From a checkpoint of a small transformer trained on Wikipedia.
Training: 123M tokens, 3763 steps.
Each number is 128 + 24 x the weight over its row's rms, rounded and kept within 0 to 255. Layers, rows and columns count from 0. The size above them is the row's rms in percent of the matrix's.

# layer 3 attention query, 192x192, rms 0.0871, rows 155-172, columns 0-191
size [ 54  42  52  49  45 127 133 130 125 123 114 122 129 127 135 133 135 130]
[[142 128  99 127 151 113 190 121 142 147 114 103 159 140  65 104 125  74 150 128 158 121 179 106 111 129 170 153 139  98 158 119 132 147  72 158 117 106 141 152 125 119 154 122 142 150 130 130 125 138 159 178 102 103 116 122 109  86 154 155 125 132 134 134 122 139 116 119 146 101 113 127 115 110 138 130 126 137  80 104 159 133 161 149 124 116 141 144 160 103 166 138 169 118 101 109 144 136  99  86 138 141  84 148 143 101 138 119 177 135 119 102 171 144 120 124 124  96 164 152 144 177 126 114 114 160 121 111 149  95 142 154 144 124 132 116  94 141  94 160 108 134 127 169 138 138 100  97 100 115 150  99 125  98 128 147 112 153 139 142  99 143 102 124 137 115 156 136 101 153 160 159  58 114 155 108 142  92 161 142 140 113  72 113 106 142 132 150 143 114 141 111]
 [105 140 126 144 133 149  89 100 112 104 100 111 148 107 115 119 122 141 105  90 162  98 115 126  94 134 153 128 144 111 141 187 193 143 122  80 121 116 160 122  93 158 119 179 154 114 125 126 128 119 183 110 120 146  77  89 106 139 121 107 119 118 123 144 120 139  66 110 103  81 119 137 119 123 167 138 130 139 144 111 131 131 157 128 154 143 112 177 112 116 149 109 102 149 153 101 108  96 133 103 154 157 130  88 112 139 116 141 117 146 107 141 130 143 108 134 143 141  49 182 165 128 148 158 123 116 130 109 162 111 155 182  93 151 124  99 147 173 126 103 124 137 119 144 171 139 157 129 159 131 102 137 145  87 107 117 147 160 109 127 148 134  91  94 153  99 100 146 110 129 145 126 113 126 125 138 142 107 149 141 142 126 124 122 127  83 125 139  99 156 148 121]
 [106 158 131 128 144 132 150 120 136 128  92 104 164 164 120 159 130 122 150 100 180  80  98 152 131  88 122  94 129  84 131 111 145 141 127  96 128 113 150 168 136 147 141 114 125 144 148 136 129 146 122 117 133 120 106 109 122 138  88 156 141 154 121 131 185 119  72 117 162 117 120 151 115 164 134 115 111 133 132 121  97 168 165 117 131 157 107 156 152  99 171 172 135 113 120 125 150 147 118 121 160 153 132 157 107  80 119 113 146 107 161 125 112 105 129  89 143 128 185 115 142 149  95 138 129 122 189 134 161 121 137 123 123 121 170  96 108 167 146 148 127 144 103 121 130 125 107  84 117  75 132 115  93 106 128 136 151 149 117 132 120 174 115 123 165 123 111 147  88 144 105 131 102 130 107 145 164  52 156 141 115 141 106 163 137 126 174 108 132 108 132 123]
 [107 109 120 130 150 160 109 141 150 103 102 137 143 131 106 134 153 109 134 104 108  75 144  92 106 154 104  91 105 124 196 150 118 164 119 109 123 115 119 143 101 156 140 174 164 106 132 139 112 167 165 125 120 121 117 103 108 109 151 131  92 117 166 136 160 142 100 105  98  58  94 149 126 152 152  98 150 125 111  94 130 166 121 138 140 114 148 125 116 148 166 115 135 114 144  75 129  99 107 110 139 172 147 120 106 155 120 132 130 132  94 149 124  93 160 170 122 117 111 156  92 139 111 131  99 114 126 123 120  90 142 155 127 141 176 123 133 149 139  99 161 166 118 140 167 135 148 131 161 149 142 113 117  95 109 144 132 149 107 157 111 122 143 138 135  95 124 164 110  80 151 120 115 118 152 138 116 162 126 148 172 136 113 146  96 146 161 190 112 149 147  89]
 [124  95 130 123  97 120 120 172 158 120 149 126 132 104 135 113 159 116 139  99 112 149 139 130 126 175  98 132 118 134  94  97 151 107 170 107  75 110 137 167 173 140 127 147 197  88 135 124 181 152 131 130 129 141 145 146 112 166 140  94 142  99 152 113 140 103 102 135 182 144 130 113 149 153  92 133  91 148 140  90 117 165  72 112 140 115  94  98 147  92 130 144  93 122 154 124 130 114 127 144 182 100 128 162 131 128 113 127 168 108 162 135 155 132 160 174 127 109  94 119 133 133  77 124 137 115 138 131 126 105 102 128  84 113 114 111 119 132 112  89 108 113  97 148 138 102 121 137 118 108 136 171 107  97 158 142 127 114 152 146 162 126 120 161  84 142 122 146 156 127 123 175 116 130 127 106 133 142  82  90  91 120 130 142 100 148 132  95 123 135 146 132]
 [134 128 149 147 114 106 119  92 171 119 144 139 148 139 124 135 126 143 154 105 144 147 154 117 112 144 139  93 114 117 127 103 133 165 137 107 140 144  78 122 128 161 130  69 122 147 144 132 191 147 152 151 118 101 126 131 114 154 138 117  75 118  88 108 154 109 118 127 123 126 117 146 175 154  97 119 165 108 131 126 114 130 119  86 142 126 141 100 132 171  94 102 138 133 118 124 110 113 129 121  80  89 137 104 157 157 135 144  83  85 111 129 186 114 149 192  91 120 112 150  86 158 151 120 111 175 122  68 147 137 102  94 125 140 177 138 126 115 118  98 137  99 161 128 122 120 131 117 130 122 170 114 126 148 106  92 160 102 117 127  88 140  81 136 182 126 133 137 140 125  96 137 101 124 141 113 130 118 130 152  95  96 187 126 135 132 130 109 126 127 159 130]
 [128  97 143 125 127 131 115 167 133 146 113 132 153 136 130 131 120 123 131 124 127  87 119 133 145 136 163 146 190 107 134 165 151 133 126 134 125 122 114  97 122 122 124 134 171  99 108 169 163 116 122 148 181 146 154 142 101 144 107 165  70 110 164 130 132 137 129 124 119 138 135 156 143 132 127 162 138 113 146 133 155 142 158 171 133 134 129 128 104 105 102 153 118 116 164 161 171 140 123 119  89 144 110 106 101 126 128 131  90 155 137 104  93 162  92 137 127 142  95  86  87 144 138 131 105 158 104 117 147 135 147 125 102 143 118 169 141 114 175 128 147  85 119 139 117 135 149 122 150 129 105 169  39 144 161  93 127 157 135 127 180  89 124 147 164  83 154 142 166 133 169 143 148  99 121 109  89 125 153 109 144 120 134  98  80 118 126 120 158  97 120 144]
 [127  95 145 124 132 176  98 113  91 137 129 121 127 142 140 133 135 142 118 164 123 162 132 127 122 140 148  74 133 130 135 125 119 163 157 150 133 192 111 189 148 105 113 102 152 135  76 143 125 140 137 103 136 135 143 140 146 160 138 133  80 116 124 137 172 118 169 136 120 133 108 149 147 114  96  76 126 125 159 121 126 112 169 152 101 126 121 148 107 120 120  89 139 160 149 130  94 164 138  80 191  92 109 124 114 161  85 154 160 110 143 111 107 104 150 115 165 116 140 148 121 152  99 147 164 102 136 120 107 111  95 117 135 117 154 153 125 163  88 131 135 111 134 109 125 141 113 159 148 132 152 132 134 152 155 168 111 131 138 139 152 104  96 113  71 140 146 138 104 134 163  96 177 115 135 164 132 146 139  82 127 169  94 128 127  95 115 129 118 169 143 114]
 [110 124 155 109 136  85 124 191 129 134 188 153 116 112 143  87 135 134 173 134 117 142 123 147 183 116 160 149  84  97  94  86 116 153 130 123 104 157 129 104 103 109 117 119 121 144 106 152 117  98 155 106 150 117 106 132 103 142 134 119  78  87 140 122 149  83 143 124  99 149 126 124 114 116 113 147 111 115 102 156 126 151 153 190 129 150 133 105 141 131 116  92 140 127 143 120 115 112  85 133 133  92 145 160 116 119 119 162 142 166 171 139 138 111 121  99 135 119 105 114 141 124 138 109 153 119 118 109 117 152 130 113 121 105 101 113 150 153 172  97 108 151 125 107 131  71  87 162 104  88  75 162 161 112 109 131  93 105 108 119 137 159 117 109 154 153 105  93 107 158 132 152 137 120 107 174 135 158 114 112 161 121 116 106  85 110 151 140 126  94 143 131]
 [141  95 154 144 129 132 121 169 120 135 103 124 138 144 118  72 158 115 132 127 101 134 122 104 117 106  95 115 138 113 129 136 150 119 175 113 121 135 147 139 113 105 149 116 104 110 102 138 154 165 126 135 124 105 117 100 111 145  87  99 137 117  97 126  98  81 131 141 172 153 177  89 140 146 144 133 131 158 111 147 146  67 102 187 124 112 125  97 121 115 134  72 134 114 101 111 118  80 128 120  85 109 127 162  95 120 147 128 100  86 131 137 132 163 150 125 143 128 111 149  88  94 109 144 146  94 135 142 120 138  88 137 144 144 113 103 122 131 128 157 123 126 146 135 114 111 120 137  62  98 109 170  98 144 165 138 137 171  84 162  86 104 149 117 133 109 123 143 150 115 127 166 118 155 152 166 128 150 148 109 110  71 139 149 128 124  61 120 106 118 127 122]
 [142 172 137 139 125 104 112 138 115 129 117 129 127 155 135 154 101 153  94 135 151 128 108 131 148 164 110 113 139 128  82 111 155 138 103 117 131 143 126 116 143 184 151  91 112 151 118 133 141 136 100 156 140  87 112 179 134 168 126 160 102 135 129 141 120 129 164 157 111 159 147 131 117  98 142  91 152 141 103 140 169 126 132 133 100 121 141  75 164 138 116 157 158 133 126 137 151 149 111 109 111 101 181 136 113 100 159 155 127 103 105 140 102 136 192 127 144 104  83 123 140 167 113 103 146 101 138 107 113 153 139 123 135 180 146  98 127 123 152 120 143 159 191 125 157 147 112 181 112 134 106 142 113 140 155  99 129 132 118 184 107 108 149 142  91 117 145 121  95 106 123 163 168 146 138 103 109  99 109 125 166 149 182 171 146 127 127 154 138 103 129  95]
 [120  90 138 109 121 121  85 160 162 134 132 122 141 131 132 134 140 158 152 101  95  91 157 131 113  94 107 135 140 125 131 125 145 127 125 125 154 178 127 122 176 101  61  95 128 105  86 152 187 109 139  95 122 104 126 118 126 113 160 128 147 170 168 107 126 104 135 144 122 106 149 153 135  72 106 143 167 147 131 130 123 110 123 118 160 120  81  79 177 124 148 114 173 115 133 131 139  99  87 123 113 160 142  99 128 129 130 131 132 121 126 128 135  61 108 135 136 147 129  98  92 136 105 131 179 128 156 156 135 150 131 148 161 103 131 137 147 118 158 145 128 187 117 105 125 157  57 121 173 149  89 131 113  98 128 138 102 102 166 139 109 130 138 133 130 109 150 170 131 108 102 129 132 126 100 111 138  97 165 104 131 151 122 118 128 123 103 108 117 141 136 118]
 [123 155 101 104 132 146 119 146 125 129 122 171 165 115 127 128 120 149 104 133 145 132 167 136 111 128 121  94 131 147 115 125 176 117 121 119 173 133 134 175  90 101  97 156 147 117  84 107 136 145 121  92 127 116 182 119 162 112 102  88 110 153 147 156 146 110 118 124 113 131 109 118 113 130 133 147 153 161 118 143  85 119 140 112 161 121 115  85 131 126 124 150 141 168 125 103 133  97 133  95 153  83 126 140 138 117 142 113 116  84 110  88 122 140 100 114 106 149  97 105 170 132 157 132 101 109 142 111 136 133 130 138 121 141 123 152 129 145 106 183 175 125  86  90 130  85 131 117 111  71  81 144 142  99 101 123 146 118 118  75  70 111 121 139 143 126 141 123 124 123 171 155 112  95 112 127 113 161  97 104 123 102 102 146 140 104 197 123 127 182 130 146]
 [130 135 135 152 128 138 107 134 137 123  94 138 141 129 115 156 142 109 121 113 136 164  89 154 102  99 151 110 127 112 130 150 141 134 125 169 146 118 163 112 136 101  91  96 113 127 142 109 148  95 139 113 109 121 148 124 125 142 155 142 121 155 113 141 133 123 147 124 152 167 117 142  91 135 105 149 122 177 155 132 170 135 105 129  85 154 129 176 162  98  82 164 152 121 117 118  77 148 139 118 128  74 149 101 127 130 138  79 128 117 164 132 134 126 134 104  84 144 121 137 116 114 140 115 151 189 166 136 132 109 167 101 105 121 136 102 129 134 156 128 154 170 125 122 119  91 157 104 108 215 119 122 113 139 106  93  99 121 117 132 123  73 144 147 148 133 127 125 126 122  96 133  51 105 113 107 141 200  99  98 121 151 145 145 127 136 140 119 101 116 153 122]
 [132 174 131 130 118  84 101  96 120 142 111 134 104 136 148 134 139 116 146 145 140 120  87  99 178 118 148 119 105 113 121 166 182 122 124 157 156 132 124 120 108 118 102 132 120 137 138 126 124 145 146 138 148 154  98 112  65 125 125 154 151 139 169 142 117 164 132 132 137 174 114 104 112 133 114 137  95 131 104 125 127 127 124  97 119 125  86  84 100 112 117 150 133 129 155 121 161 121 150 147 114 112 120 181 116  67 135 137 162  90 165 123 122 152 146 156 141 135 168 156 106  58 158 146 136 157 155 135 133 111 127 172 113 160 140 112 157 111 116 125 101 147 147 135 150 180 145 123 146 104 124 115 190 134 122  99 157 127 120 134 141 145 118 117 165 155 131 145 116 181 148 146 133 144 134 108 153  90 133  67 146  86 100 135 103 105 133 169 149 124  99 107]
 [129 118 141 132 140  65 108 111 139 140 145 122 157 170 146 162  97 132 147 121 126 124 164 100 131 140 115 136 175 121 128 179 169 121  99 142 154 116 159 123 121 123  88 139 115 150 118 101 101 142 108 146 134 138 147 132 145 142 148 127 152 172 178 110 173 123 111 124 162 173  71 124 124 125 136 139 138 106 118 156 144 160 171 124 130 107 161 142 156 134 121 117 106 121  88 129 134  90 119  93  99 160  96 114 142 119 151 142 133 114 102 139 182 128 133 141 125 136  98 168 102 163 128 150 136 138 147 116 110 165 138 116 119  90 129 147  70 125 109 129 182 106 150 125 159  94 118 132 129 149 136 150 135 130  91  99 120 139  88 116 136 103 126 109 124  95 121  90 171 119 116  83 159 158 145 138 171  94 114 125 110 144  81 135 111  82 155 139 145 163 154 150]
 [142 152 118  73 133 110 145  79 130 144 142 110 139 127 152 102 138 128 118 133  98 106 106 121 120 167 118 169 202  87 116 130 110 132 153 115 148 107  97 135 125 176 159 132 185 100 118 104 107  83 126 109 123 137 103 125  98 153 136  87 113 144  97 139 135 137 128 130 141  78 106 128 141 138 121 112 126 162 117 125 124  86 115 169 145  93 110 105 139 134 178 158 107  57 158 118 134 133 151 114 119 130 121 156 127 121 110 111 115 112 159 124 143 157 126 128 119  98  61 146 110 179 124 178 180 141 120 163 143 119 162  96 115 140 127 116  96 139 109 106 138 153 110 110 110 131 110 125 125 143 140 117 136 109 111 101 129 119 134  98  89 172 121 144 127 149 113 145 146 102 153 139 118 133 131 117 116 107 138 110 160 158  83 123 118  79 135  88 162 106 125 108]
 [126 138  93 139 130 100 109  97 122 112 158 183 140 137  99 123 104 137 130 149 145 111 115 125 129 153 149 129  94 117 103 172 115 111  79  79  85 110 122 146 140  98  86 118 131 114 151 107 147 130 150 128 128 132  97 142 106 139 185 116 129  91  93 143 118  99 159 138 141 150 146 156 133 144 148  87 134 111 106 134 119 101 150 168  96 101  87 125 113 162  95 124 154 142 123 135 115 119 134 130 111 134 150 113  89 145  93 156 102 127 145 145 134 117 117  97 141 119 177 108  94  89 118 153 137 100 155 143 137 152 147 126 161 105 160 131 121 112 124 131 133  89  95 121 152  94 179  73 148 121 163 172 122 103 172 117 112 114 154 144 120 129 148  96 130 132 166 156 136 111 116  86 106 115 134 101 127 164  88 104 151 103 149 200 140 101 126 108 129 129 121 101]]
# layer 3 attention key, 192x192, rms 0.09, rows 155-172, columns 0-191
size [ 50  39  51  45  39 125 131 132 128 130 131 127 130 125 133 138 128 129]
[[ 97 110 136 158 153 111 122 127 111 159  76  91 101 140 101  90 123 134 116 130 104 122 109 178 167 124 128 154 160 102 142 151 147 149 120 140 136 143 116 140 128 115 139 104 112  96 105 122 153 115 108 139 110 145 106 141 142 123 122 136 130 117 114 158 151 159 124 133 136 129 119 141 126  90 107 144 165 131  94  94 121 105 119 149 128 121 161 120 144  98 142 137 154 135 110 145 138 108  93 144 135 171 137 185  96 125 140 113 129 116 104  78 154  76 134 113 132 148 129 130 129 131 144 109 103  73 132 127 136 137  96 193 151 181 131 117 153  97 120 135  89 143 116 120 130 128 148 100 124  85  86 132 146  90 147 133 104 199 141 154  71 149 117 141 119 103 145  94 135 122 151 173 146 154 120 131 141 116 161 152 139 104 143 108  93  85 181 119 102 111 117  71]
 [ 88 151 118 170 147 188 111 143 107 107  83 178 157 113 121 101 112 123 117 121 124 137 162 137  99  95 137 100 123 189 137 143 180  89  77 154 107 153 166 148 101 133 146 110 149 166 102 137 122 136 145 100 105 111 106 116 130 138 113 119 108 127 155 133 143  65 135 109 109 116 150  94  94 113 159  91 124 125 111 131 155 126 157 128 109 128 153 128 157 115  82 158 144 125  98 156 158 126  82 110 126 113 130 116  91 154 122 115 142 132 137 167 127 155 170 153 113 110 124 162  96 123 105 162 128 127 167 132 125  93  95 131 125 129  95 120 165 141 112 137 111 113 113 140 140 155 119 137 126 117 103 126 179 139 130 136 111 134 124 123 130 158 135  87  96  88  68 107  98 102 120 113 105 143  99 141 155 123 116 132 109 101 117 133 140 160  89 144 119 124 116  83]
 [123 124  97 152 129  92 104  88 155 138 117 103 151 112  84 107 137 133 101 117 138 131 116 133 169 123 158 114 115 148 152 136 134 149 144 118 105 148 124 146 115 151 119 127 117 129 136  84 121  93 171 144 103 112 122 145 150 127 133 101 112 111 117 129 155 194 144 130  88 130  96 135 101 175 110 115  81 111 150 122 140 143 158 135 135 141 146 163 134  87 146 156 133 151 106 178 166 137  78 126 131 152 166 102 114 110 171 161 142 106  65 151 126 138 161 119 127 123  98 143 135 131 119 130 164 110 142 120 119 131 115 138 112 157 160 140 144 156 128 155 117 121 123 128 104 105 105 149 144  98 141 116 198 132 128  88 162 120 140 147 161 182 101 119 122 131 136 114 110 163 122 115 155 110 106 153 129  92 115 145 117  95 185 117 137 129 186 133 135  64 142  98]
 [ 80 114 123 159 166 146 118 190  96  87  56 154  92 148 102 138 128 148 124 125 147 144 147 143 128 132 148 109 125 126 127 137 151  80 132 134 141  88 119 109 104  97 160  99 149 147  96 108 128 131 123 112 109 139 125 112 157 145 118  97 172 114  94 137 128  63 124  98  90 106 114 124 126 127 150 128 136 121 134 117 142 101 185 152 122  81 159  83 122 101  73 141 113  91 107 165 142 132 127 142 133 152 150 119 137 139  89 124 130 134 124 147 131 110 130 134 112 151 138 123 102  82 110 135 155 123 175 122  99 161  81 125 101 124 114 115 112 141 137 147 116  90  98 127 176 126 170  78 121 124 135 171 135 118 153 166 127 143 114 118 110 133 114 111 117 124  85 102 113 130 101  92 100 114 109 106 122 153 114 156 124 137 137 180 120 157 135 162 131 142 126 130]
 [108 122  83 112 118  97 120 155 113 118 159 154 140  89 168 125 173 140 108 113 122 109 118  93 139  93 116 128 141 118  93 129 161 157 153 121 140 115 143 177 124 150 109 136 113 120 159  99 147  82 129  93 129  68 129 119 144 135  85 117 121 109 166 159 151 109 146 129  82 152 156 124 162 132 100 138 110 142 167 132 102 160 142 150 133 138 104  93 129 124 112 102 138  96 154 150 127 117 166 146 111 101 171 128 132 130 131 103 141 116 150 169 104  94 153  85 110 115 114 106 149  69 119 143 155 116 133  98 118 107 120 155 101  85 155 113 146 138 101 156 119 160 113 149 121 132 112 110 159 137 137 151 138  89 118 173 149 137 114 120 152 133 150 115  95 145  80 121 118 110 161 126 113 112 109 189 116 141 116 134 123 135 113 205 112 141 140  78 118 142 136 140]
 [125 116 150 129 122  89 115  89 162 124 163 154 141 135 130 128 122 146 163 105 150 142 143 123 113 140 137  81 110 116 137 111 135 159 143 116 129 139  89 132 127 164 132  75 130 148 141 132 176 144 153 152 123 105 114 130 113 159 140 111  75 107  89 112 151 123 112 122 119 124 103 137 174 159 105 112 157  88 121 118 111 132 128  88 134 124 142  85 123 169 100  98 136 137 103 123 112 114 133 116  80 102 147 119 161 159 128 140 101 105 111 133 199 106 143 192 108 118 124 149  90 158 160 118 120 181 112  73 140 134 113  94 124 144 170 142 127 115 121  93 122  92 151 140 133 118 143 129 136 112 159 120 133 151 104  90 156  93 127 126  90 150  87 137 187 127 136 142 133 131  89 149 111 123 135 116 133 118 132 154  85 111 195 110 147 136 125 109 122 119 158 138]
 [124 103 150 136 130 142 109 153 148 135 136 144 134 125 117 131 112 133 127 130 128  94 104 136 133 133 172 147 189 106 124 161 153 123 119 130 137 126 115  89 126 111 139 143 151 101 102 152 161 119 139 156 177 139 147 139 112 142 107 174  66 105 160 151 127 155 126 125 121 150 125 168 139 132 134 170 141 124 140 141 158 138 150 163 112 127 150 136 105 111 111 160 110 117 142 153 161 158 136 108  94 132 114 115 104 126 124 156  99 151 133  99  97 167  89 126 115 147 104  92  87 128 126 126 105 161  96 119 150 149 149 128 114 144 122 165 150 114 177 131 154  87 129 142 106 125 161 127 148 126 100 152  50 142 174  96 125 158 127 124 187  89 126 147 171  81 159 143 163 140 172 132 146  91 127  99  89 126 162 107 137 116 134 104  85 126 125 130 153  94 117 144]
 [136  93 139 123 117 158  84 125  89 144 143 129 105 144 153 133 135 130 128 173 107 153 136 137 135 134 138  84 128 137 138 119 121 150 161 160 124 169 125 184 152 103 113 109 143 143  70 154 133 142 135  86 121 149 145 138 138 151 136 120  79 131 132 131 165 120 158 140 106 134 106 144 148 113 115  57 136 130 155 121 119 126 171 147 100 121 130 138  92 113 124  65 135 155 149 148  82 157 148  81 181 102 119 129 118 154  96 143 160 123 150 109 121  97 146 120 156 107 150 150 118 151 109 145 152 118 143 110 119 120  94 110 137 111 144 166 131 172  86 135 132 113 162 116 134 153 124 169 153 136 151 140 158 162 147 169 117 124 139 140 150 100  99 104  86 146 150 148 103 130 173  87 157 116 128 154 136 152 134  78 127 166  93 115 141 108 117 119 123 166 141 125]
 [116 121 160  96 135  93 129 175 129 147 193 161 114 116 143  76 142 127 164 130 111 141 120 146 174 114 164 145  97  93 102  95 106 149 131 129  98 152 126 116 107 102 127  97 121 164 105 151 121 105 152 105 140 105  94 137 103 139 144 126  79  87 149 110 142  90 137 124 105 137 125 118 107 114 129 134 119 106 107 162 123 162 158 184 132 156 139 104 128 136 116 104 142 125 143 118 116 112  82 127 132 103 155 164 119 117 131 153 158 175 155 145 143 126 125  99 138 105 119 106 156 124 136 118 153 117 127 104 116 161 131 119 123 106 109 128 147 152 173 108 115 156 139 127 126  77 101 172 111  85  75 147 168 110 106 129  86 106  99 127 129 159 123 103 175 153 114  93 100 159 139 147 119 117 106 165 131 151 126 117 160 112  97  95  91 100 147 129 123  94 150 129]
 [133  82 162 150 106 126 117 174 131 138  92 123 130 132 133  71 155  92 126 125 108 129 128 120 118 112  99 108 157 130 140 142 151 116 164 123 124 126 170 148 121 111 150 119 105 113  93 137 152 154 117 132 123 116 113  96 126 148  94 100 130 126 116 126 107  79 131 145 175 158 172  86 130 151 151 131 143 161 108 155 138  68 104 184 113  96 111  81 130  97 130  78 121 113 111 114 100  88 132 120  94 100 131 152 107 119 153 120 102  86 130 130 143 150 144 127 151 123 100 150  91 111 124 153 134  96 135 138 125 146  85 136 146 132 111 113 118 121 133 168 129 120 159 143 116 107 125 132  71 108 107 179  97 145 167 134 121 163  86 155 101  94 149 115 154 115 126 133 152 104 124 157 124 155 139 157 133 147 155 116 118  75 132 157 152 119  62 112 115 110 125 138]
 [144 143 127 143 103  94 103 134 102 122 112 133 106 137 162 141 115 136  83 127 161 116 105 138 141 164 105 111 151 136  90 131 152 144  90 132 141 117 142 110 156 186 153  96 104 148 124 144 137 135 114 149 120  91  92 170 139 144 132 154 102 138 133 128 128 141 153 166 114 181 165 124 131 116 163  90 157 152 119 139 166 126 130 127 107 118 144  81 159 129 106 153 149 128 125 148 129 166 111 114 119 108 178 140 105  92 164 143 124  98 114 134 107 118 174 133 131 100  86 131 142 184 127 114 131  92 138  95 121 150 129 109 134 177 140 126 123 132 148 105 136 152 195 127 159 149 116 181 127 139 130 163 110 142 151  97 131 117 131 176 114  90 144 146 107 125 145 127 114  94 121 176 164 136 123  91 127 111 111 132 175 147 182 163 164 135 138 146 137  97 111 113]
 [107  86 137 118 105 120  87 162 161 144 123 117 140 122 133 121 158 168 149  95 104  98 148 148 112 110  98 148 146 124 126 124 146 130 122 125 157 174 119 117 189 116  73  97 120 104  83 148 180 112 138  90 127 112 125 121 123 113 156 126 156 176 167  96 136 101 136 139 135 109 147 152 137  86 102 136 181 157 130 140 112 107 112 122 167 118  93  88 171 125 141 123 156 118 133 131 126  99 101 124 129 163 149 111 133 139 139 136 127 123 132 137 121  55 100 137 136 156 124  98  89 133 101 135 161 128 148 138 124 154 125 148 161 100 131 149 139 124 161 147 131 177 123 111 120 164  57 130 173 134  97 123 119 101 128 131  95 102 177 143 110 117 136 134 132 115 162 164 121 105 105 129 139 130  96 104 121  94 158  99 151 157 115 103 136 115 103  97 121 136 131 108]
 [127 154 108 105 122 148 113 150 121 137 132 162 148 119 125 121 121 146 104 140 147 123 168 128 103 137 122  76 135 150 107 125 162 122 124 118 160 117 148 169  93 110 111 159 146 117  83 107 131 134 118  88 122 118 165 121 164 127 103  84 110 146 156 147 157 124 115 119 122 135 106 126 111 127 142 142 153 160 108 143  85 110 148 112 154 128 120  81 125 117 125 145 147 155 124  91 128  96 137 105 146  81 122 141 143 123 150 108 119  91 123  86 105 148 103 126 106 137  98 101 166 136 153 129  96 109 128 110 135 139 125 137 119 139 133 158 132 142 117 185 183 118  89  91 120  88 133 106 114  77  78 140 137  98 103 119 148 114 109  72  68 109 110 142 159 128 134 122 119 126 162 163 103  81 107 115 109 167  95  95 122 114  92 149 137 117 195 132 122 178 129 153]
 [126 143 148 140 126 148 132 131 134 104  83 135 145 135 104 146 136 105 118 107 128 157  97 148 107 103 155 113 120 109 116 145 136 128 140 170 154 133 166 117 136  98  97  93 131 124 139 102 150  97 135 120 114 113 150 134 126 151 155 131 116 167 107 161 115 131 126 121 143 159 105 144  79 138  96 145 117 177 154 140 186 135 115 137  92 158 121 183 170 113  79 151 160 131 120 105  76 140 131 125 116  82 141 101 113 135 136  85 135 112 169 140 138 139 136 106  78 145 112 136 114 129 142 118 145 188 172 144 130  96 165 102 102 125 134 106 133 135 152 140 140 173 120 116 120  83 154 107 108 212 124 117 113 125 117  94 108 117 117 126 105  83 134 150 150 135 124 131 129 125 107 135  50 103 117 100 141 187 108 104 117 139 131 137 119 145 139 132 114 117 147 111]
 [119 167 137 138 129  88  97 109 126 152 107 130 104 124 148 138 149 117 153 136 144 119  95 100 158 132 144 129 107 125 117 172 187 130 117 160 152 123 129 119 107 117  99 134 113 124 145 136 124 159 151 141 143 158  95  96  79 129 132 137 152 122 177 132 120 174 145 136 140 186 107  97 116 147 116 145  87 132 105 110 125 119 131 100 129 125  88  85  98 112 100 146 125 122 149 122 148 126 147 148 135 114 108 184 112  75 151 129 152  73 177 126 121 135 164 159 143 134 143 151 107  55 159 129 129 153 167 132 125 109 116 175 110 146 130 113 146 107 130 125 115 149 146 124 140 175 153 117 151 102 131 119 190 135 125  89 161 120 121 134 146 147 109 112 160 145 131 146 120 166 159 146 133 151 131 121 155 108 138  66 149  84 109 134  99 105 142 159 141 129 104 112]
 [119 107 141 145 140  79 106 111 140 159 143 116 173 177 147 160 105 120 158 122 108 126 161  95 129 138 119 127 182 111 133 178 150 121  99 133 149 110 157 127 111 118  92 150 110 158 117 100 102 138 108 143 145 136 140 135 151 143 151 128 142 174 169 104 176 127 102 120 152 180  67 127 137 118 139 133 133 102 119 151 135 164 177 141 129 108 166 134 157 129 121 118 103 109  89 125 126  85 109 103  98 161  99 135 144 109 155 144 130 121 117 134 182 132 141 135 129 135 101 166 106 160 140 144 139 131 139 123  94 171 136 116 129  92 122 138  77 132 117 133 171 116 165 127 154  89 134 124 128 144 131 156 131 123  97  95 106 137  97 123 127 110 119 109 125 103 121  91 166 115 125  66 163 155 150 133 168 102 113 119 110 143  88 136 109  82 152 139 144 150 150 145]
 [133 148 115  77 127 110 139  65 129 136 137 110 139 117 152  97 128 128 115 142 112 106 115 133 128 177 116 162 212  76 122 126 124 126 155 119 153 106 101 126 132 169 146 138 181  95 126 114 111  86 128 116 129 130 117 131  96 153 152  95 104 148  93 152 135 150 124 139 131  93  97 145 129 135 124 127 125 154 118 122 121  85 114 180 144  79 117 102 144 141 175 157 117  49 138 115 123 140 149 110 128 130 131 144 128 112 116  95 112 114 163 113 143 152 121 135 133 108  49 156 110 175 112 183 181 146 127 159 135 119 154 108 115 141 115 125  99 137 105 121 144 156 106 103 102 132 104 133 116 140 137 108 139 110 105 119 115 119 119 100 108 162 112 151 139 149 111 152 169 105 144 140 111 132 134 113 126 114 126 110 152 145  86 150 119  90 135 112 164 126 129 125]
 [119 132  80 139 121 107  97  94 133 110 144 175 137 150  98 113 107 126 120 136 143 122 104 117 134 145 140 139  93 109 101 168 121 114  87  81  82  99 127 136 136  92  86 118 136 126 144 110 129 138 155 127 120 133  83 126  97 134 184 123 132 111 100 128 116  97 156 133 141 146 149 146 139 144 157  81 135 106 101 134 120 106 155 165  98 101  86 128 107 159  89 126 148 140 133 128 112 124 123 126 100 129 148 128  98 143  99 166 100 121 146 154 136 127 114  83 144 115 176 100 106  86 116 164 122 104 157 144 133 159 148 113 146  98 161 124 123 122 119 139 141 100 102 122 173  93 175  70 145 127 164 179 118 103 158 108 112 112 157 149 127 146 130  97 128 136 152 148 136 109 121  95 102 120 132  94 152 161  85 108 144 101 148 194 139 102 133 104 123 127 118 106]]